Each number is 128 + 24 x the weight over its row's rms, rounded and kept within 0 to 255. Layers, rows and columns count from 0. Numbers have three digits each. The size before them is the row's rms in percent of the matrix's.

# layer 8 attention query, 512x512, rms 0.0134, rows 214-427, columns 384-447
114:138139156116153155122136099137084131120156090137135082156058096120111109119134129102135090142153101090138107133113161118132168184172091144121140135160132156104116105105111142075134132123135122
101:130122189133110136078110148170137112133139146110139127127110124093117161107143167116112159125081104127152131121146118132105114143137140091140121171106152116157125135129149137130176121136137073
109:100143133133112139154171175104142099115127148123141153099150099122158104149146142141118118087139103137111057121122141116129121123110148145090103138129150119117131166181103127113157093152168099
109:136130131092138140104132089155127156114144099093089143145115145161105111176121120138116131141121148095139145151145111101094137135129116097124099069183104158077115112083102100136147122135126120
108:103103141127105083149103142172149151122154103113110114156072076145130086114145123136129144138142144119124134114159135133084138118131150132137133125088180124126151115135151112140138091127076111
113:120104108124141157160145139108090142150145140128160131147164126134133170113132137127092087144129146151125143120148111116123110104106128151084100121169114114159162130126122080126180114151095138
104:182126095100114088125142119114140114104084152135082144166131088148154130123131120140160134134120157131115136112156157121097100154105106148115162085128113144142088136101118120132123156123139131
105:176143144092139101096101118139113153135129099121106140099144152141137094167141075088087113134102122118108133145142117112124114133163110145131106133152123167160104124129136106140123134081150176
106:112148138187141094116164130045145110155132136144105144060126145154103122120127104142141123133107114097168072164137142146102158095135119106106112130087162120135113122130117147110137153131124171
107:126107162134158127118108094154120126069148138155104119127098136123099149143078140125146075129155118119133142112159102152096141160121080138121112101125099161112081096102170109105171157109148084
103:132123149123106134140102128097110170133092165202135095133109119126124083135113138097117108141146105194129122124122124127126137144138116114136120110143141126151105087123125137153132171150142121
091:143119142153115152140145146091150114092109122164121106146096135102119101157121150086095100153139107136147172171151106159157134163117126128124101146141138117128128095149140159134105118119140120
088:119085119102157119140142083093091103121126099173121122101155112093069165156103131127109134122133096119126116143085129146115147145128148124101084082178138106122136114151147143136152140126153146
094:136132134103151164148102151140125152122138077086135113127126167134151132108154143061144137125125156157090118143142114140178136055124119136164121146113102149116147154104124081079074121132145112
091:167140162119122102077103124178154141123102096114111098128080142149161088136116142122139113158138167138090105206148133106108126145151096142147124149104144136121137141122114113122136113167119101
096:136146113139123138153124119128150134109127116120119164149164118134144079129106098165128158105122116123124143105104139104096115161096168146076130092122140100161118159136127143098141162137154106
099:107106084189143133128117146161148140141158173133158168162148133113081131118153134136108138076112135100138069105078140122108087151102172158079112132157111131142116133144133151172154148122132110
098:143111108153120106157130111123122138179159134175130166115150124119117103114110112104106139118153128160118082084122128095138138112140134134091104122155116109143116114152163136118115135106143108
097:133137143120147130134134147095096091108108139128116134096122145141090177087112117149153113075141073139163093110103149164173106165130125109149149132146152127107142102112068128144134132127118159
094:149144145138085177108134113132141107107116116111146064117093163086112153151148113092118136115099164087119212140128151123182139077137097117120097167138139128099175104094146095106140091143140146
098:154141148112170109134171144125128092163131107089140173083148154115116183117159097109190159128099109102140124138138129146125114172140170094152125180152143171108119122150138131167094089103129123
106:105120093140079169093148121124143145144154128137105128119138130104124136127130102141123095114139132155143171095091093132169078107117141167114141106109112109141091133121167151132099114126133111
103:151124136126115157099120117133141097145114145114112110153110116139155169149138160114108140096132146097099102150142138120094152139121121085099119127176117165119169155127146140122138106141087109
099:133143102154153143121160194168145159135130104106123093126134147164140136112160119096138107114172121153125129118117126124088117110170136108125101183115125112099174130146168139133142116082108150
088:109124124113136059155162145123118151132118176158154154123126147151116137120114133151146170125100137122108159127143164114075122099116148127134125127140166162103164135144137118098141122107103116
100:131167150150167115150166083114115166094122077155143126147074137125128080132120124104121167125157130157134121150147141095074134177115133079118135099154128135120162153102119131157105137162120113
098:107144108169140145136170126131136129144128131097127083153133147141134127139119063175173146113152122103103151119117122116138096099118119146151134118171109154151074140107106140113119083149164179
105:145091139133104116152137130111147129154113094130111143117134154091139146153074143078168132167088092116107157102158113109143142110102111098141123142164073133106088117105157103124107146144158152
104:136132115097125120123188153129096139110111141160137144116123121168145117148118103119110166116137117128102150121147154109133140120172109149087128148136169146116125098116133137136196112161167081
100:107124142114135087127133133150114124135151152158122160144153143135140113122115109141134157126156129169096136110074138109099094105134126156130098151129128098163074127123101093101152157179135109
098:106127126149121147099162135166096076126146160132141136133130133130117134122144118162134137130103095108063088123166104155131166112108088122106115167122101143147057100156147147118096101106114139
105:163134130105153090128119124074114124142124130128128134151153115130133121116114094129114163124110058097118124122154119124127106150112135135106166075102125113155058141137112153162122143119143155
106:144118125120082119137119148151142101117138162102143166138196118103151166106129103114105134107150107135111086094130099183086065084107144150140120150163104146084123089144117149163128158102150115
111:102126121146150133148128170117085173089088080093121136146134060144124114098172155124110107143138130169178125118174111117152140117110101139164093136140161069126124093131140124131131108107134152
108:147125096118133117180150170129121135140145153177155148103071118128132111112127126114112172114113124151136116135103164134058159122121181129066097129152093118112169130142134139098126170141120109
106:125107100100144140113141130136128159101137103137109143153094157113127115101129135152122120137112133135110165136139038093139137142116121118114109144101105100113144131093119154131140134120149157
112:081172140178151109121100173174104141155141130133134133071080115100120116095133107135122157113100168163113118114152180130125121096150119120139145121094144100123167135108127144124148102133105151
106:159102097103104167163177154129137107134099136092114103152129119134153159128117106121158143144127095144143134130141090068135098099133124132125120130137189122150111098161129150155124112125154088
107:133130108124134177133119189142106139089149113103127123150123093138123132087134113150114136169156136143119104127140101143126116148153135135143145075128147146127203131158127148114135137101084106
107:105133156105142122130106106109128139135142158116111141113141150152098126140112100114152161161112145139105138130152111089132102126115111135123116193127151129155125141116161165138101104144130161
099:165082113113133129122110109128141163119093114126140150134146131154131105111110145130157159127121144099149123116131149137109099099119152174125110121136142138126078133112129094088170156130152110
105:108120104147135110156134079125152156162113163093147132109136169120152150147153118115113133117149119134148155154144115134122135136121143086117149142129168122104162160091164102107063120151129158
100:106124161145127146117084173149133151128159168104134136117123152130143150129157132085157143113124125092141119138072110111131154079144168140124127122105127082142173120121079122121162128123074159
091:108155133135138132105160112120130160186129125129119112132088128126140109122100128120088132118118151154121073149155186110184128131133147110133127087143127160132149113112191108135078171102125106
098:164121139158149123159134102148118131106084154210155141119122139120074141127160136107124092140157077138120108111140115105168092173106135109134075098114160135129168138120141168107140121119149177
101:148129127097112102117134107097129109141092133137097124111139104162088121138114070134045095138151122140149167118106090108113117159124096120138106102100114128132127129131102121125077140123174115
099:112122119135148138122129189116117128102141136087148113122103083158144130126114108104135091118144119160136130146148128141152142124137107097112111154116107105101134100101161130093183152135100138
106:129099126092125163135140106087127100116128095175109129101128104136118123155115056141116108123113117149103155124113097092153081175111116122134118124114116139112110130119106133130097120103116126
102:127084143118152146124104087080125128130122173147106142122139121116152120113135065161110110157136121126111105083126130146131123130121124144132141150142113140120080115117124126157093147122166177
089:106143128139114129137155148139162136191115133109079083122094113129150123112105142089144139149119136151137145156175150090105135103133135097145136155111147129132138121105102129123110118150105127
108:114116124123142114131119132133134150119161119123058149119103146076171141132121069106125090120128126159140114075122108117123143155135133120114128121128095131135138104141100146097106133081134130
092:128154150151094128136137157135128157123158119153137122157111130146148113181145178120095145120110167117110125143100110146133092123158091158141148132158143081156105176144131128137084112118123106
108:122130155147106094130113145169116173179090131129155122156118125143127159113132173108095141143127141086132117178157133125157138114123120104142118108132154138125132119129133129107109141173106143
098:137150129155132127095130171145113121139135170156174127172157159081098132159121139166115167116127105114095134133097094155165107138125125177131108087120131085144148150158150141156097137153116117
107:109148122129142147175108139148115135125172109116087154126119146131109181139133130088152107122151122086136147105110135139125134131139131107135138129108139121117131121112117114135106168116100156
104:137147140181135120149143137137130219127155168168110118196146106084140140127144183142112110138128144121091115127143099142154163102131105139124123123161158134134113108155132120134155111132148181
090:160123119086118130108151127130131092173124074102127106086100136173131147110110089163166146129144105091141160112149155116168116117117121147122171132098159129110119138120127157130094132139147110
112:117179133149155127182090140120138130112181157120081132104105125114139150153126098120129129126113122152125094128139108104157140104135117114133099128142119104170119098136128158116130134154129124
086:126136132169167139116110147126103173056132175159149121159106115095132110117093131108084146126130112150105123140155094157145161119117136114108087118153133126126103145131138165117162132142137136
114:165114104118128117108172165123106186082139121088121130180125121129126147127158155136150126119140125130156098136150137111150141149132124102128159095130147092118154125139178134128126131075103119
111:068105142123133140128131108122119136124133162122117139192116084133154132128078130124104092134166121148152103088112121139112122114138096152118117128148136120127160097134161133131107118114172122
096:141147115102103120143122130126146111110143101083161119054117145177148135108125089121193091099108152124177126113146148091110106131128132145115175104118098155122167124132131093111135129100138107
103:142130102151084119152116060088145169137186178157115128133109139108102095140139132190141164150121156144115155111106129136141105133161160159086103124152149134116108123156143134165120094095149181
106:137095144112139122105086122149147094142115085141088146119120138107120172151085083075136136163101141127128110108181155119124130121120098141103102145164117084177123145105087121136155052133133132
102:110134136121172145095112124161123107121080117161146093111131138136111164103115177084108089132131145151157106102161073107149131117144108145138086105124137122133113123114130115136122109115135147
105:144116144136135102130152162129139119153113170148120128134161132085166150092131128096102184115133123177115118136159144112129161099121126095143116149141162119138138135135097173107150128129118124
103:145114111126102084140158101115114122164113157126118136164132125121118146139116154164140117158143121167133149135091138147152145146110102124128131144141172099136114117127132128139109105162125129
104:114147137153095161133101151164128107081113129141123124158143121138145119150126137107124145133119141118114134170167119123086107088146167139137098137141119153129118115124085115119178124147150115
111:149108184143126110157110104122131101139114136084127076141133117111134130164145117100136120119114129172127105126127144141101131119116095087123148144159086180154131100153083128111097104120162123
106:111098173126158142095152160167093154135143136127133147164065124099127108135142119109102133146106087104133147130146128192171177114073133140131111090106130088175122135105168094149143092125062146
110:134165107170100126108105162133128169130145101115137129136117074149167138137143114157160131145102156118154148144149107134114141112137127101102122163199129091114156157157118132141135136138145122
108:075122135148115108137060110126162135154163147161112188135156105108145087114115113127092149125146102151115144114061109117139158122183150115123116141138121169114112091131148154121104110129137184
103:171119128128123120123159182137146105123110135163103110105095132116148138136106119108133129119116158152129128083157156109117115169117120109118138154088108114115119100136133143101174117149135111
111:175134094172142153149176185153123136141112121146165132176153147135141097112139101143111122134139110148114161137134101145169128123147132109137092129134160151143142131137099119129109128183111107
103:167135150131135163146115144103153138068120155099130105123121168129116105172127145126122136175144114105112097136094112152093074118134112124113122126111089084103154140118125102161204107117096134
098:106153104165150128082070146149145173146151107066142160110186132131121158105144159115141209112100158116139090157124138114117164136099167145132151171138148100101127114134096124144144139119069110
096:111160107085128128116158091162096095157087127140089117102096136138117123117110065148078085151121137162121137130163122137147126180134124123133124147145102182131115114114155094145092165109119130
095:151119140099115166173146105141090106161129105112131093151126094107136116140146120141143070142128114173106155112147125153151139122140087144133107120150121127115060100122173097135096118118138111
092:067127145147115145117103120159119173121145138112170146088128133093124136108166171131134165151108157123130120153124141142128134097153157134142121151122150098141137141143127117118126102127114127
084:154140120124095133173128126157125099122143160088108088169084071116144132121113142134141122150117116107097150150155161140103156119151115133153138113114151140147105110111146116120141116155115127
086:080107099052125144137150063113120116136101096108108114102103094144165116123111066141137139137157135135145148117130116105138122150115139109122147132133106146159117130141124111119156176106118108
102:103150107146141107121094187179127148102121118096174121126156145147103121113127167127130142129121118072121098148122148166117140100137124139115118085126188133154132168139119151136121118167131128
094:140110150127096143106111107101116125121118111150151090124095159123110088140120116128133121118147108128110181147151136145131130116113147172160160173125107139102161152077095142170148126135114150
106:158096099137160145157113100092106118111166159169125171125137134097134130147157080134109130116122114145120127114138085135108109140129106126110094175172096110134094123122102147142133122093134156
103:140151091151150145161125155139152190133146135127126187144145122095130131144159114119150154130120114127133116119125098114177104080120158171099085160128102098111131129144186137120137127104119151
105:113130135113145135108139099111100138146168133150108108118095160130123126131123130135118123135074132174115133090087127149164097174118115144135123098132115144148113112148138145139087109094144143
097:117109107130117158111131112174140112172100096092125154114134129147094154152120136157113107137169105141175148152145164118104073122097110139179103114159139113104133118117105107150112114114145107
114:095131116129148130125131149115145163133180159125096141139141157064134128150129087113128135112097114156099125070136097144146099137117128154108104128153085070150102114164166128137143141114104166
105:135116120131118146089097123148149143122115157116143104104162072117137145127126143123136143114129121083120145195157146119152167132132125088128115131147117138127118147098085127100160112143119138
096:141103117062119136121126097099108117098145040115167100094153149171119117119126119152135077107107133114173121129138130124121079164126153160126164105080121146145161128106108098146131133115155092
117:117092126158146135135146143086104146108174152135118144159156129108150122157106113125089149121145081141117129087110099143135100142130132161125083134162117086139150106159129154118107129105130151
100:131115127077114126121113124092079132119078092124102156128080093154182111133140136114121099113107159099159104177129119109091060094148094155119106122144098126150157149127127135180121102137148115
088:089151145111151143170170151137115152148113107150148114116148138180110101118117154112143099110117144165135122126120116156148116111135138159149127127100166154089175124183116128135111161144125109
110:115119119116141145143162155165151133157103108106164121114135161159097166106135167086135127153114141123177163118131155138140145121121143105152148133108112153099161125109110114140147115141121103
107:088132153133103134119161094100151128185181087125134127088131161122117150146111119190150136148155160140150172128116151104175128129107103142150165131141156108104113121159101118158101101108136142
105:140150107127144081091123145102147110115127119107131147117113133092127167128125125178126159123139125155134124078048162140140122082155151141126152149104148105127079162157152135121103129126115121
099:138121118105114178133118176095161115100106074142096094157139153142137071114169108164150087120149106149151106132135108135146120153108149181145104136145164100107145142171150118187143134110140095
111:097117113114148108100138145105089170094151084113101169117124118155140150162125133152166156145128125118138100165105152093128126156165154106145142159142093139126115138069096120122106151098120094
106:163147127096143132113111159146161139081149127149115125126113158119079134128121149092144080102143129106160152130080080113131113065139129122139107099158086162110146124138165124127126126093152139
101:181124132131121092147127149081108181113175117140100156167099106098135148114110152099120071108165142121126115114157149101139140077100112072144152104130108118173136103137134110136133112106121143
107:159127116134077117152148126151154152153128114106100130108129122153114122107134124117163152124098137127123148095133175165105114135109120115151142156110099176111112100166147077118089141153120113
108:160142084145153115113119153120132124092100105132164144145079152155125133128117129152127116071170116130149078150101121093126124154135153121149162106090109132141103131108143143117103105130153086
107:128111131095140183109111129123095132133113126147133115143113124126158108136114141132121115143149116114100114107114104154118143118141130165132113132106138104147083148136130134138085093131150101
111:123117122091107127103091094085107123150117126129072092145081062129152142100143126121084088161119141139133129142115138116087114151114102135121129125057158171158115112121114112077139109141130128
109:121125103143149093168135106083092135124156130104120118108145131098111119160131135128115150131087080137116135110139153124074153121124178092127126134120135146110136101100110156083090125090105132
106:112099122104142081165132111105133083116062147128107134101158120158125110150135097120112105119097158126147147100086110101137127146103126150117130129109165119121117123154130144146072133116097112
088:139116094085118096174100137179093101144135127103149111107111164120128119088112125127128158113115095102134108114090167118100132164131151106120124183172147138151111123122133132149096101171098169
084:132139134141136183125131119076141130098109135140121169125137098145093168172109088157135105150125106135109137124135133108118143126135128124145121062090134133109123128147122135140148178093127105
077:153092148166154140097128083097096124129115116151115151137098114145108145129123108143138099150160108125135136133124129109111150130144101139117101066083157170115115152147145132128132150102140121
090:099157104139098159112096174166161134119125158124155131136134163111157070086165164132142130098122125129138112147115140135160123113143137151141119168140133158147131168074142108142086089125109140
088:125108122127108130120117128066127085145123117122101177113162082133088187137109108111133149149159129099126142135127105131111143168132139110127130125083122156065113121103157128136145084116171101
092:148151076141111140120112195171130159106148112119160096124148160117165115090165135113147167103127109150121127131128110154147117107114122129143126130109152142159144150083126149144137141147114117
092:148130126102122155133163097109121094117109126165087134136113139130113192132175107161140128143121136161156142092101126150156124173142156089135143092115141157101152106130131138167145125113115127
090:142087168099155078126153073098124085150090158153103175109103119157075154137115112141093119133137128116118160132155120100082155145122113130090137134109116145102124133144101142132165142120145122
096:119150135124071151102133162156133148140144112139127092165128165134181088152124162152128094103100128115093121138181103091113169093111106102134118127158132091164133161095106138110137146138117151
105:100179124124099160117094182161150169133110113133142082137114138129139123131157175134159127107124119135148110127155125148160117093117120104150113152163136139145155139104138126128116103155126116
093:087137186102114119132132092100136145157166128112120122129141147161130128146106106115119133141126141112138119180127156137098153140128140101124150129162142171117189106118130087130119070153141116
091:113113162102105140142104097129113100093130117158118120118148138121106135155113136131109056113100133106153097152128134116061134109129120096122164123145110149111134083102064113115124083117125127
093:088142118126107095099166168170149155170109138132100101120141133110138104113107146162154098113093130148140098087162111134118138126125095146099094139162141082153113144105107137125141203084130183
109:125152157127080171108130122199125064118136124137115107125089119162149097110152128136154099130144135143115108100162087115102153120138099141144144118106128164141141166128122103130112158110081125
095:129155096145144125133176102151105130170149096091087146102121129134142140169111085152122118131120131139131148107096097093148103121137117130135120170129140102123133131160176131130127118160107136
089:153130139076095115120123110138121033110128095151114111127122145150153097141105093114166123121086170141130141114131140095092104135093129149127184096096104156089152112131118117089154109115119086
098:093134114113126115150126101158115155101123119124161087120101149104114143119148115111136106103190142147137146120116140148156087124115104125113158115105156111115152151110135093158155136165159113
091:144119121159125125105118112072091127085105157180132130161123102101141152126156118151119116127180116160097135171115085153160097144146151118122109082148125117126163117153129146168118147105140134
099:103132121133153124139122126135116128162120138133093148123113106147162148142144074151138102108161127141122147120154115172109147111107086173149128114151140147121145117145109094113147158160133123
097:138194127140147131127127112130121137146135168129103139140135108119148152094081157131086099145115142099130119110116103106134128166125132130109127134170109113143104103155150130149106111149136138
105:149141124140137084111158149170142092122108135114140107081140128113126138109130098083132158096136121126132118100159137122114140101095152101105149191044151118130166140122110126088146162136095118
096:121155075099121146159097161145144110149134127153136127106150118149144177075143154160148117146128134125154126158129125156180120133115114080165161114144120174121150133131147125124145074098121109
103:131139122142143105108188126160117170137145135122109123120111113090147146102136131110127103125135152121113100145137138172120107130121105137134165116084135093160134144108113113105149156100066153
100:145117149098157163079107144133144119119144108125174144119156122131082106150154142090128134115129141126164161142157141170141091101128108148091122059155070146132118099136136123123165092100099071
103:100106118097129097125117131134120129119127131121123085120119101117130116102085142091128117112117138138131132095116149111134104127103127164137153191105102060130125100107161158112164137109113121
100:138131139155137124124114128106107109145117195159110126099130124138124145129153129135133140129089126133140123125115096096108129128144141164137087118109131098096140112118165145139112089140112156
096:125133128156123157088167136194153145074136107073090148090118123137142089109113066077148091113162128169116148115157128104123136151120100174135159159106159128080136111125153121128106196135107128
096:126131201108162128149095147127120123139149139136139093137155159108094123132102150125073137161104113160142069142178138129121141170150155112161120132145149143154118125150145144114135133133102165
096:141142138088113133133104122138158149147117142148155108138157149164177091104149141160144111111149108112102129162159108135173171140111142127129151157100128130139157161152164093142109126167138151
107:151170084143126205122124149114166083099123113142145114131102114111123163133134114144123116121144094142117157100184149177165117129164105118163136147149113171134109118113118128091142103121124095
097:116132126146114119154127119108125140161146153100108144126137151114142103132124149128134146167183139071108116136122126139133119117146111119147078134164087123127138150167124124138132136135122141
102:109117122093124164132178123102102186131122102179114101125117146129134122141129131121161137150138156112144100105157166142123109129110111128132133141167147161105062120101157118102137116119131131
077:164116119122089125128118105121165127128086146132139154097105132135093080137102066104103143136125151145112162135109162144136133113108142126112103105123113109127146140149103137133089113087154074
081:144070157154155140132144174135119156131134115177088101122124092093141120123110133118140131155121146126137098102144131141094124105133133177147116144144175106123138123125076099120111126139131147
081:124085180133149107123193124103128151177130138167074122167084125119157116169108131164100139144106149132135138141165097141097126115119134122142134138141151089110110134122116133088139157153130154
086:153121096137140105129121112134119098139125134125130165140181176152129107112153137146121151143120102111104107125091094078130139130110148124118127120108104151126171154142120153132101127137112116
089:108096156107106177119136113080122139149090136119094120152086123101137151137126160139125131169142127156106141170134094151139154128143125122156130151160127118100133117110149132160106122129149157
082:140117094145164133138115124112125127087131112144156172110145140110096179111120101140106128121127102138140151138118127134126132154150164132078132095146092115109134127140107156148159097088145128
092:160103125121108138114120079118126106149103105124144120146105105122125115095100128101117123138124123166143136156157129156134145119123132132134127134158117118095155117074080127116172088119135167
089:135175157123104123142145118167106138132096107087090107126105145135174091145137158124147148132108139109125106136136105112124152096153123087177145131145128123124106115142133119127157141166092126
083:143170109139160130147144136173114143124141183099134149107133160120079182091168070132125114117128135168135158129133126135169126160139124117104129145105114140139094098138146136115126119078142105
095:138120093176125143149128186105146125086151146129155162108138148133124117107150123144127118136158115130136111150131145117175099119145131130118126120131139132168147162160166183150113097133100103
094:105126109126107118118137123169134146144132127095141132150147126127144122141121157142152109134133133107132111150113153127151125126114091110168140098153131137137110140100104118073144138152124121
098:142113116112086153148118133166128113104112133163148105158128109125093091130139165124120134135152091120148114160110129134161167130127151098118116177142148163109124145092149117133110139166141089
094:134082122149148100128143110120116123125132145142107150192119140127122120140113065157112092150185107148151101128129119135144071125161103167101162097135117105140108104148155142145125134108129119
086:144143098125131135131107157109147198085154124203096181165129070100138167123153166111152104126143144104163100144104096126150123146126155087117093125199110124158114131125153131167127123129135143
089:090147136111077100122121104107118124110127146104171105128136128131108052102150143119143132099085150123139150111127138172145136130107124159109128151125130122132127121155117124124186098143103083
097:138123116107133141117118133156148149166114132064126103091111103142166152132113131131166134116133160115128112153135173093128179095130056084172141167121153148134129112100115099089095088107114185
096:128128198117151132176148148098141145121113128169206130111151170089137168108159150142127156133110099109103108148145146099147104151141131157108143149110137123135100129134133144134132054123119148
088:104150120129133098175127136114153103140153117122116107116175132192114110121133116136179125118107120138132145176068108098136126143132102122132182188179157193112100113140169087108107129120160085
101:119171151119163107164135126129137127177144166122163120096124150121096131140104074120127122106097117149143130088137137134120134102135164128101118148083108123106127116151163149093184109102141111
099:060125099112130148119133141136167087144121107150142125129124117115122122137130116148112114150123129115150142125151124167126129127132136152122111125110109073140143124110133118163156131095160101
088:111155092171149123123125114104156165127135128116141089108083099125131155120164121112122121119138135152103097137099078170120127126132172103108105175113111118128124127118108131120164095126120158
095:165114119114130151169087152151139144085110154153162143104165134100117125129143146131167129104145119126094116112131138150137122104133141158116144151108138102112107117117132149154107159121146107
094:157136197111128099142118126138122122123137106107145068083147126129153123170110077092130098134129128157122161119111106108077115149137128154150151145083137097127145126164104112089112108096133102
102:111103109110124126111164082093136105150134107153140144116145090124104142119065143088113089147137122111128134153100115142126183121099163133129115122113109132114135136108117117144126112120122176
098:135133107099131116124135139142162106135101120156123127110123111149120147101146126084131152114097140142176166079085192082160158113110146108136152152167122076093157128099116121122144093121145171
100:130128142176127169149146134165117118110146128099116098131124128124141113111105132130121106115083130157124100100145106135165140133124147146143134168111078103079123113164122123080155134101104163
099:106138106156107152134141132142148153078118075097101136115161175157136088127131107139151146120137168102142117129176128118101145115122130149139149119106148169103128125146099118096094147128098113
099:131117158135113129148083123125136091117154136131180128106148133105169078139168160105107136130131147093115127116082142162140111095115094144122084142147125093134142111129145151159163142120128124
097:129154105135111128130130149150136181124116100117116141105151127078148164096132175121098125124163117159093140130182103101129091078110142138169119164121130152149176136166130110113100171129115140
095:162117106148110116127117098116153093134132160099141114092169141090106135110120125125161105145111128125138172143150145152137159142088126115152168143053122101122138125110095125143115194140102183
100:104155114132113117124131100100141109141108117138137106126162102148126115133103104107129121121116135138138111130162163122130139154156067161121146125083130116105123119123094126152117142136148146
107:109132122130130134156165090104117141139123148149127124175183132149161096135111163175138164148180130140126139147086066158097116130112136145140104139115140139143156138148075122152136150130078149
056:084109126154104123173087134106142089115122172156148116132154129113120159139104106158146141127097147107137139093116141148136093099115138130096142185130121115140078129102125137129129079099124131
059:160098091087092102133095111074122101138101135137120117160108164142149137116106113141132133154112111128110122118095112101140108152131159094135098127113089110158137130104167129120146119105166152
063:104118107105096180092088071120112161147120121050104122114100142119138088120133135122141133137148131130110135154137143158114160088139115141122108145087147105131131122104122125128078167131119127
067:115136132090125096080168171099132084140127119179121145120176136137103132130131155183158123119149110128136088122146123119103110149158138128139141083137123159133092104173119133147114187112129133
065:118150165163130114123153138104163116170121150102098132136122106118131145147159159131124142103137126113167148112143167169104118116121146140136139145100134183119139125106117121162123118084075177
076:135132131140162188128113121133142138133123128050152076165130114138147113128146147106118148137119140130133120159130122148148139136140121112171159132119150115130165111073098077107098117134106142
069:132130137110136139156145141095147131142103105125132099145145127131096128157113121165142134135169111111075119163151133122131159131161088134147124101123150075095197113145111126180103090133137124
070:165129133129135103136141138088157110061159141162109156065152116108109096139108105114128126109159129160083147123124114084173095134133141152113095132148096138095116131194168139135145120128175072
076:132166118142135095116141181177111156127127141130159118126154141110094097140112147096164089094149116167148076121137119140152115150158139173087126144150123127132118123130138134165113190091155117
076:099140140129150138153130152119102149153142132141132147137095174145095158149143132153129138123154134087156110125094149126095120132131118074122155143123099161121149114103138115168112115117122129
074:152136121139125082125147161091151128078120100109096198128122114152151112150093087155109189122162114127146114102089094123157112120122143100124117107124132119135129113160158125122114131153095089
088:141142143140111096126108144112131108123132136132128118083137118098132107099131112140146118125095158163110107102141076145148097123110143174122105149132134108137095116181123123126152125155105104
080:107093161122107167101080044135158134152125158088108102123166075139159091123142134157102106128075147140121129144122097117104149085132147117105134134138115109140153143124100115101138125150097186
087:122099148122127108143109117153093126178149147173093126146065128162124141155101126146126134166119149105116129141152170129138166137155100143155108119117144140132160132091142136141110101134100112
085:151093134118142177119108119094161125094107166113171131190153096131073134140124132093100122093158104103120142128076116131133175131119146109126138111106120090155127149076120124108114126124152158
089:111146117119122101073077141118134182137188068112139156134116156133098129156099189124117126122140102147132129167109137135174122128146126148142125142154125129172113147155176118145114097099122113
089:144107117159094125117128094112113135127137127109144080142140096082137130128147057164134114134129132154113137103110133144134090139137099150120153142118091076095096116159120127141161135101114170
086:118164118123135080112134163169131117201113138120149100092118165117158132123134122079176187128120129132121139106176111115093156117126139134117158146115143166107121123160146110139170090129125112
093:130134141126156126134121120106116112129118157139169127106170123109121141115156167112120158127139150142134148102111120151125106104129141166120129168155113147129142127154113108156172136110125134
113:116131111172124099151131097064132148112154172114148102129116092106130109116127126145161086138132126150109126093114184154081120134128111149131121135141103106137085097147161158136134115110168156
107:145147147102127132123121128136121124143081095092148100121116103167135153094130135090181146136108137102166187123138167133135147148159142075177169131085138109152149122110126143089114101086144123
131:104137151155128133143190133156103095123203146144132122136123155105150107097120144153094126154153162127099080110118167103134115161163127124117139120132171120166120130159143155126087146120134168
116:113097101096152099151140133151122167104158123140146153143126148155123167133121170137099067118106108181132080086138109135130120133081134089123117148163144182111194118144113090115121129093078137
119:111113100121139107156103153118107153092145107159158119105125151122093129114162088107113124148097115120108165084164203131174132125087143153133125151086136113116156160123137158141177118110109147
123:136105099101117162103116103140138133111145138170159120129122142127146095137115140158079138146092099135119143150135137134130137094128133103118108101140131124135122124133143137121159107109137131
135:103122125136140120121176190139133124117154139152135103125131091125121136118123070113131116092110126160149114083102102122147144142127132120116128166120151100137162118082080147108136131098080152
132:147156124137110118187128112092139144091119120150145131126136134108124165136155192125180123141140131143132083108065166124114114127130094103112171112112142149147104125136102130170083144116132146
125:127091125132163112128136109090113160142133103116153113151115139161105142147086133111149118110142135128177089127090154137147105141137122114110161090133096100117116106099130095125093132138153138
124:151147110131166141152112140073147150097110092135159124122145117124078167098141180137116117102141103136150087123079152137117148147160152120118128136140129142156110142133152123123104133121124108
122:113123170088111149125122118124124110098106091137108113139089129144097123136123087108117121131093126095145135124149159106086148153139133093151128107128129078116082090080156161108116149195123150
135:146142113106143173122123092083165128131088124112134143100157122136116144115109129149126142108080144154141131134176131145158133169098161116090110160122118089166140138128092137129149132134106148
124:095128113159111152150118097183133139131185073151078118118054132116140141107099188124133096169121154115127113127137107105150161108145097109094125113110165159124100126119124103122124134114104121
057:138133137116124082114138155100136160161085128110119107120142159100119113166109123109119128116119148122136154106098132129177120122135126113098110122134116137105133116143122124133135133127110156
064:149124160096117107127149190106132087154114121186119122099112132123102125124117135172122096128133130128123126142140135118123118123148112112138111092135124111101095102160157131132123137113088149
066:139119118110126147124100088098083125071138138084122135107113148163183160138129129086145112160132155114105089122122158093135102144116147127106129126130119156142120133129113125102121120122157102
063:122151151127162143131165119123130182105160087061118104156127130120135137120171133120125159127131132125126135126150168142148141113144128130181174154119134179128133137137067117133124112096102135
067:143144120134138115121139095104093133140104133081132124165095167124149106176143158149126126140117118088140117145105147138152144134129145114102140159112130104129190135100131106123125131130118136
061:100106092154129113123091098171118147118129127098152150187142126133151105091150102115158156131128105121123122116088121141125120081108133170110113195109098110151136158096163140119139155134133153
069:097134155102138129117115106121155165150139119077104108140065114102174078113149165105139140156075150089117169121165099120107165102119086107149157139094130156135153104080072098107116135133090177
069:080136130127085105130137183105172061144113167142115099124107117118097108115157122149158101097097153132130150143174172134070129107146097118131141075128169152121127106119125125136090114130110175
076:133140089106136104130109144126131112110119125153117168114146136152101137135095111149108179145179104111120079164106130091143112183154123144152136139121131088110166119173156147143128176127141070
080:155112134123139170109139082093117168164107091095129118173091128154129117145111164131090173125160116099135106143146142120123153175119128078117174149146120118121199115093053126139104145167134133
080:126109150111112135146125106099159099104120134131128097090059104133104135133104110148126133137110155099112095115124146126091151115108099113117162114141129098118090165101124113156137134153095139
072:149154105141151102115130187137124080115099120160111155104152153164142139121145134108178145117118105117132150142166136129093120122186162069116134127081146176115127117101138115144111128128145116